Each number is 500 + 40 x the weight over its row's rms, rounded and kept within 0 to 999. Layers, rows and columns count from 0. Numbers have three digits each. The size before them is the row's rms in percent of the matrix's.

# layer 4 MLP down, 448x1344, rms 0.107, rows 0-67, columns 576-671
102:477486521543533548518450526423506493528439485470457552540515488505523452517521488574385468532511529547545504547454484555520490457495563489538474493567449440507454457499474476504473522457466402522490447575519489473503428396480554559534504524499465502509444589532507481458537433523442515466
097:510524440500458573548503556518505479446483452454505510450524488462499531513478510479539466498520507509537532504491442509452461479497518459506550463447446457549537521528573541532474452515489518506480519491528442501494489492531525510551454384478503536510550489574567508474497482541506545596
101:506467519485486541604442396494547503478542501529515489472494450461483551530494533449411532471403540403619441501464564486459527487466479491493458527491497489506526508460549460462491533529605515518479423437446475549432498443470512486417521525525480598531427469537511481528504512448536454522
106:489424513449543473530529554516480558509518525538436494509550437484512540509562507421450504509463528546529443486484542478508515445500430509473487517492526535485501511459553515467508441555514503479505548419473465535448528591537492464469468521443426555469514524432510422477448477430492470500
097:508416508415454460565504522552446492441520505526491472598526552465462508560464532550512454436370469464399456533444555547479509425488502411510519518501498501430550456536492505504481470439450522525559468499489512531499529473599508493528456435485443518538558543479438451461499530438435514488
100:433506589450442513507502522496476533468468518484497494492517531450525507476543514567406442526470510534475529493503579517522548458500444517496568481511459552561478469476474526491474476476435425526452523466541550464469503450492493472503441520507508468498554559463448472523514491538467502521
098:501479510482513467458486561480483529549506469462584493446526432504467516458538490534488510589434453535476431382582512479472475502452498477494507455452477495507503530408490438533486553602499474491469497442489425518582483529574489497420435490451466560532482465538487470489514519483521538486
100:501479437474520488529560535529608505516501548436544507474434518503440529515514509531514491460562443407544513476483472487534465569494512530505472495504498556488462463524489500406526520464517446513527570496471509486499558533513462515552461487502537519503532462558509549410502518522516480516
102:492520600527517606461562551457540494508462511555466424550422507576492488508477538478373476556470492494495385537458563437505489436461435464552491478494433580477537464618473481488500476448507509498546467565496502471458461469462474527481521524488462495430487491490449521526496553471547454490
098:503479476490446465392501541523497498439516522492566529527509467517466468508472449432518558513466531482451485555481443479386516481479471484463504426532525556536543512461527491483467510590456501526486527408488508596478486564494505464499446540512539542478437464462434461500478482511495535512
102:501507464539535488481549465559517524515495503469444491510484473516616572508481488573422505513506467520500463466528474523470475432440476508459501583457534477529460522536470444552528486568513442422486527421526529548452446491518492487550564548464533450523438555492406482493561507487462511483
100:507449488546539543515551505461490568510524500457597551502573527527455446518526504489478470471468486485572439452493524472474466513528467485556483451524574532570503557468516454550487529491546520533482532509493477583523447524484438478483454573478503426498509507523555538574516572419515535543
099:468445498515437482526533559496535522524576490518479514436494423490520512484424499404463491521514401543464548518504421499427528501472534448469505567495429491464523516514470468524539504480503522525498551522491496548498502625542483489556454485502511544582552487469482488445514467519437419530
099:509468497505500501495500527491493561483499508512497520459458550463550503523529497441473428536537486542471503523585505497557535544530552525498490545512442536428515576566517509585524447504487555433547567494531501493470497593507488526464591530457538520519511502509447491472503536541471486522
101:481457472490536468521506530545512504529535504512558510502533457622462513476548523493473534471432473470567446559507493515440479495472477545561576517439456501511533515511476487516523510557513555561504538506559555451503540509491495494526524485449484483485454519439446470538475522516508466470
113:486404479500498461476556492500459491509535466463485489482471591445513514466524507522525497466445603504540499515431546503510462519507524538495487457572468514429463530519534607595462515531502463477462500530524502468520541475434508565444514557490492564427520461540518566524516503497429527456
098:489497664575519499469481438519522486513522570534480476444522494497500541502472484486519473501514531502541448509617476442455560507542471530427509518490568501486513506425580556489512488516553488552509496529484528595492482567460476508467505505459491544472436473543552484557412534549518531520
100:493515505500482471443481480488430494498485481521540536464495546496521414517513539428478508538517523495555493505549535498522504525466501504557465548520483493557515537522441499505470460500518488526487447500504536491487530500526499448491521463484458473433439503499511507541517534504458502553
102:482517570448478566472558469478491447516513450454516514494495549534447471529511507425441537508538425486487592492478503457551508453530552455534521496437424501492475472520485496494460447522494530457548536493600530493458519507545519467508528532480478571565508506541479448485512437443532511479
104:530510492460483517497490433480496533497532500528479520519476518492549466502545482466490467530468489526495413415512415506475479461514513520495518563532498434505527487526527545428473479501461434513515539494508497463596480510555561452465460504483473504460496502551518535489518446484490541471
097:522538505501569518503530459491567521467505533500507493479486532468431469514597522554511491540490542538483554484492476506542490364454521487562484459435460452532416467522448584477515538502446465546483503621532501533499528495506551490510521550525450500497579511491486513490510468449487490428
102:482541547486531533580530407571501425464487490524559489483540416513464469545445510471535520454568572499468512494490526531536475531460478514561524422413500466455504459545516439474505439492555456488458531542458461465494593535488515482533524422417499486451452453579501463495489502524513523524
093:486524546543450515417469384488525578485499469505445503543503396517523565502508458542538459479452513507511497525491497547434570474477497645545438486596550515446526497519509459484545557496395520478510538526451516410504478499458526480500510520486432507494417487533534454544533499455555474545
099:479472468414477425487462441514508465457461527422479504518453492480543507555486511501516508538542501455414507522502566540522556455511458535481528475485555521499541472478505545538468581484508553563508488529539493495516495493459521463478492527523463600433462553491507537560531463484531495491
102:436680518491483528533518558487544568505495482533535538513440485521556485395540492467571419524495540548610457480483502578531448500482517528524506518466528513449476494506534526518560430535512511531515490493550432472501460596464503535475492406481475477496477493474484421521474430529508468508
105:503536540529485528419560464540454532504505437556480445574479497500562444470459559544483464505458537498429495471425585532547560464464521460549512448497428403543459521472472511476522486507467477470538471449512464454508496528509458446555453535482532494465555539513513436492530485514479430502
105:526478451493469498505513503428525451519522522550559450517489516468589465447526531480632462482469442495494543519501605474554437413495534503471512485502487481492472527549576486490542446456508545497513525519549460483520475470531497437472549525516495513524557522476504500511491596480480444472
098:531413493434541465491483524437531465501537467483445460408497498496510538480450506448489566588573531543443430454496498576480499562488501477524500441556442526482486517479476496483534521537502505548452453444501502517574496545525500460570550465500517519487523521518487455438488457530503511502
103:534525481457484430522461506528466486500488486529516527551491489492467431584472447523423534520438491443515523504454497490512535446508473462465437519561492536458480425497595519516495470526496428478481509503516468625504519477506484516430502417452554458460453504452561570497506493484460494501
102:440518442486505498523518550458493543487467508535500577510417538499398505493507494415467510528417516485477460493523546417578546451544473520567509412480451532549497499498450542554517478436511485494502476555553465502556481489412507502413495480554483521479535512443448546522501445463532433460
103:491525508551479465518485525503565486502466543541485436518522420575479477532485479497605449538548491449508564551571509528514467601534541514482480521524455509480465528528565497553559552536574467509469497572493556491601496568464512484550515503559481455540442445492520468511532490514502502500
096:492473444530463543440526504484456508471543568523500527507505489453545493589455549481400551515567466469459476464448524545492503534542517448454432590391506479473501524461444507449554516517519504467512543475465496506533504457522480454522502558529494522520516542505468415506522486527562452461
099:569475578519546540501440471498551556458502515477438512441442490511558443544437455578394506542499543506532536534506436476475482457454530441453495592530517537481511517498580458491460515595481431467519540499422473420492488486495505509505549521532528469541468489514578487496559534463510491519
099:503484474454564451531468536556495443495533484496488459603513576515483521493454536542424539421469552480593486456513442538532411509463492433505582504491474569571430478508507542517512533530516498533520527484454454483526554530452509481465498507526524503474449502402481498425537523530474507501
102:507517458505507447494470475505509506532452478561499520490460494489563472547517476454495526514515538557534466508479521513525479463518521547473483492576429524488470553439448555502523426490524509573503526471517512546515550466446467442401496562545504554514496562513494556524494483513550516473
101:460482515501534476504458480455467500532522533484464499523425470396457494487501487577434491480526369478520564501512492511504484490487479552475471579464515530413512488526479581511491541509596515455524504577471529495514492462457486568592502482412467427539487489524533473464525501546467495434
101:537458565467453456436581457467515438531474545512519478535534558454565483510527480532396425464503453433521600534431500503474508441481527501568541546466422508478516482448461491490473476503510520533492556555568442540504505526435514545512495573521461477511423468520454521491492500537552618542
102:528512520562505461521496538452513479467510434485565481525506498539418510557525519457605462540494475552497499531525481472542464534474519557429539440501542477492550501592467564557550549461493474518484486523526509488536496609499539478520447532454522504506519524484462451472481470489516496456
101:503529488490514577438511513567430526575485557480552474476483574454486544525483468542517458500544447531508449511531451434496541439544569474508468502404492493464536585472473459484567539565498530530477508453509521544504468447515469498500530497563521489525459511509501507519504510495593419496
098:458473448483494413523492437451517461499487470460533531479531548528563505528437441576532436495556508540491572448446498533521518525502463427427459530494459430486517484439498533500525607495527456505501443505462529432556578484560509465627470479485477522511537519501433513552519511512452554461
096:465450459502502460553498483509371414504510473460446556571537499556474461515493479591517432497564503540451436450585495569532486471508524491504505560589520501504477486516559486502558519531541505581517513531486566565480483519504508474512543512455454495530523422518528545515475501499576516529
104:470429520491516510573625528509493510491479522442520457547462406508491475558463471479477505560493559512487514489533473485459469533479563478500496463535533522436431557477462511503529544492431496519438498483465551521471416506490493562503563517418506518527513491524500506467459552435470569544
103:471499541531536528444512453551503494492542492463443495526477446519469510526444517515562505483582573554530511477535526486548568500501575474561560494514472512539518538483470548501500505459461496614513479464513479468644495487523515490527530479513417493442474519506521511526474543465448485482
099:504545483559594455441493495481504550488452482474465490483498486476485437460434452532522496482559509551505478507531600543449480583485443540499490457518493475463441473566456543476481503509516477498418430464518466481477548520470437540592485453499477466519509474480460504471444485499481496515
096:468424508456483461538560452532535509506513511527543515545453556517525490464478416516612526610392510482537512455513504621494524471470514524451456520545543496433496556498541488464497466425544513453416529515507444479589424555523503516442543496516419493458448427505473518526552523525558446531
101:507466521506441476521488572514512512455527486474501508414511493514516534481554549463630551566531443513493562489526571505453518527528531571462573451568514471493426531439478481519494480530478461417522536470541412466530498470537493484614509468494525524504565522478537452518471492494515456455
098:560563455519474525462575520486573426518427485469526443485412501533510431476514420448517543478588538477491547571526497478453500521426513497468516507520494515455450530487489474571457441453456424488525518428481533599552514531545502504465521543542469447540543562487485513534489487506484514486
103:497491525491526442473496515466496525509440454456499502536494537492577541422542596484524450512486522576515514486476490516486513503479437514540491486538514445493478581564480518479547461461479521495504521486519487537553469522472521490451550499498548523461453462470451528538443547456606466506
100:439480424477576556562470482506473404509492467495461443542557466524446484509512529567488460456470439546535449444486501487549504456495585506588441480476549515488448538484419501531517512413455516522440548554560436548523600485449434583464494522578461462502521520460547488507518537510544525526
101:496412472487502430461486516542476480473503472545494505486475521411535494521443525519497437478478458522428481531525495506526534522483559555474460477490493490456504513560480547460545466542550497479482492457568435542497457488449500520595494512452578510474543555500473519456580495500526484516
098:589502554595426474456462518569482549492488448410479507518447427450511511591558468471545510505512529582447519397504513496489523467509481551499485546586487491566522639497463573509532510540497513561448508491466399562460484492526568461505442522456502577504506532513527559457502544516443499481
101:477498468428470576477447478488505564469430501535476479430472535497478417551547513429525528458406528545517507538537522479477550462493538498453547437497471442524497509398474574474521470637445503487555421492583502443481460537564492498522478504443440474529550417480501533519493537537451481541
096:535536499477403572451494476494465440437454493457462496506474411536467477522474482511465487505508501505563495466487467519528470423528500440510477541499474519450487535462498509538536482582540491527482443471502409570526494508549504532478508480506509543501476446520516538550537496538484496477
104:455539417479474487472526538522473509492540527465513506477471442453523509536469428531485494454517535506496565464554590569488521521497520475512532509486516509545507500461515503496496487494495536497483459547513589558548489463483422460470461461497504558495515473527480491495540508408540543541
103:485478474569481506492468545575447482573435504543560434534533449513567515575480515436478500478497437470598475531550511511538572429544466431498473518519508524511502483491506478533531461490481409507455523511471517497495445545499532504497519535500476457468488525485462483512521489492491523504
098:532556514492463494462522469463464466521470535540473471434528484468493481463491474427518523480517512501476506561524463536461499515554489494461482490496428467565517599431429438523504543487510424438545461486487532484504542443535565498545424493514460542547558502519533545495473529546498606547
099:454491467441568578380537600514469500519440496475493543538514497533384529574502453482516539475525512565466476536517552501541454468520545529427503495557454535544518405450548448488474470463531544542584610434481483463509505554539527536511539575477548454517514540458527517556471521477517484549
103:520483531431517569458476468520492445505503509532509453576483487539516497540544460442523468484451459488408527545517529529546482526504520434552498488534488517457432527458492489466532457568473542561535479540471485484508508548505490470559543498535436527499490541524487525480552519551529508522
098:508578517508473465522509483506545546546500443498529514500565565519476479526519386545470581493445495538557509484508479465512448491522488550555523466546504420495418527564603466464491540532529490538448508407544519508477481427521527383517509394568489589488483521483554580554517473480465490450
101:553520495508513525463461468472482496497476472516468438503461509503504512506472473493479519554503505486443588503455529497447555498455445520510492543479552440430472503462521469487492521547459507511479466436436543452505610525481466503568503563476426519463466518552477479495527486461464531458
103:546551497583508468478338457483495572527512456476548511475493513499439434495441538417528538504540445438474567528548574530466525580489466520550475462543551516469495520465542565486486483433572483558496429551509524526546581502605494476409451539504532534489483486487471461503501507462540569529
101:462479463500549487534437532487480477492459510477492441462519464514569525541508495528498553522527495481489483517495460533450436486548492628533513514583531462488532493597489483487539491493546455511516561597535452453456495477466468476463527516534425495429440514536524512489463542492496425483
108:539477481487503474507560452528452513547458485562496508511537480579505510487496536470451490588541493502425539553416498455439531485508490422472577466491456588514494517553515582516498480542506493571615543496569494467556533544529534452535523509546480487507541482475437505490538550516503439528
099:524527506535460515507505482506500530445522500465540469547439465481571492566458523492531506506498491505491592446542550497460488558498500523451446457477471527438509496497502430515499557438491505453496474538530471507454514478557492557544428507483458492521581418511561522499500501513421542536
099:510426516532500524487533522513545492516528547430512483517514580546508586553492442494426504494458474452480453458557573539450528524485546461515522523475461515555580560477483501539501530547530518483501463482491471450519519453514500520562485484468536477538523495516564518429435470465541476528
097:491489424588474506469460481472541484569586460465511497538527511519533500565633427510524467508509480521527507505534511487506415546525546561493541422537420514528491450451459490487577548522423514454578474515510530442477423562563532538510516505501434526458449494503549484380523539520491483490
096:486489530485513539524460473551549533490466439554460520454539434450486446511436462429485462425526529435506576468470472485422505531471536522503551512464442539392467564452561494509531497511561585535522413444490479484533493512464501499479555500502448549480501492496476520571535511475542463487
101:450405502511457488389515527413411495481491433470546453607496522526530545482482489473565496470524474554498438578458531544514485443513539456488460510552484486449524560462476546510556433550574566531487541530477510495534460505457486548525498530516462462498511547507459514561530543442454544528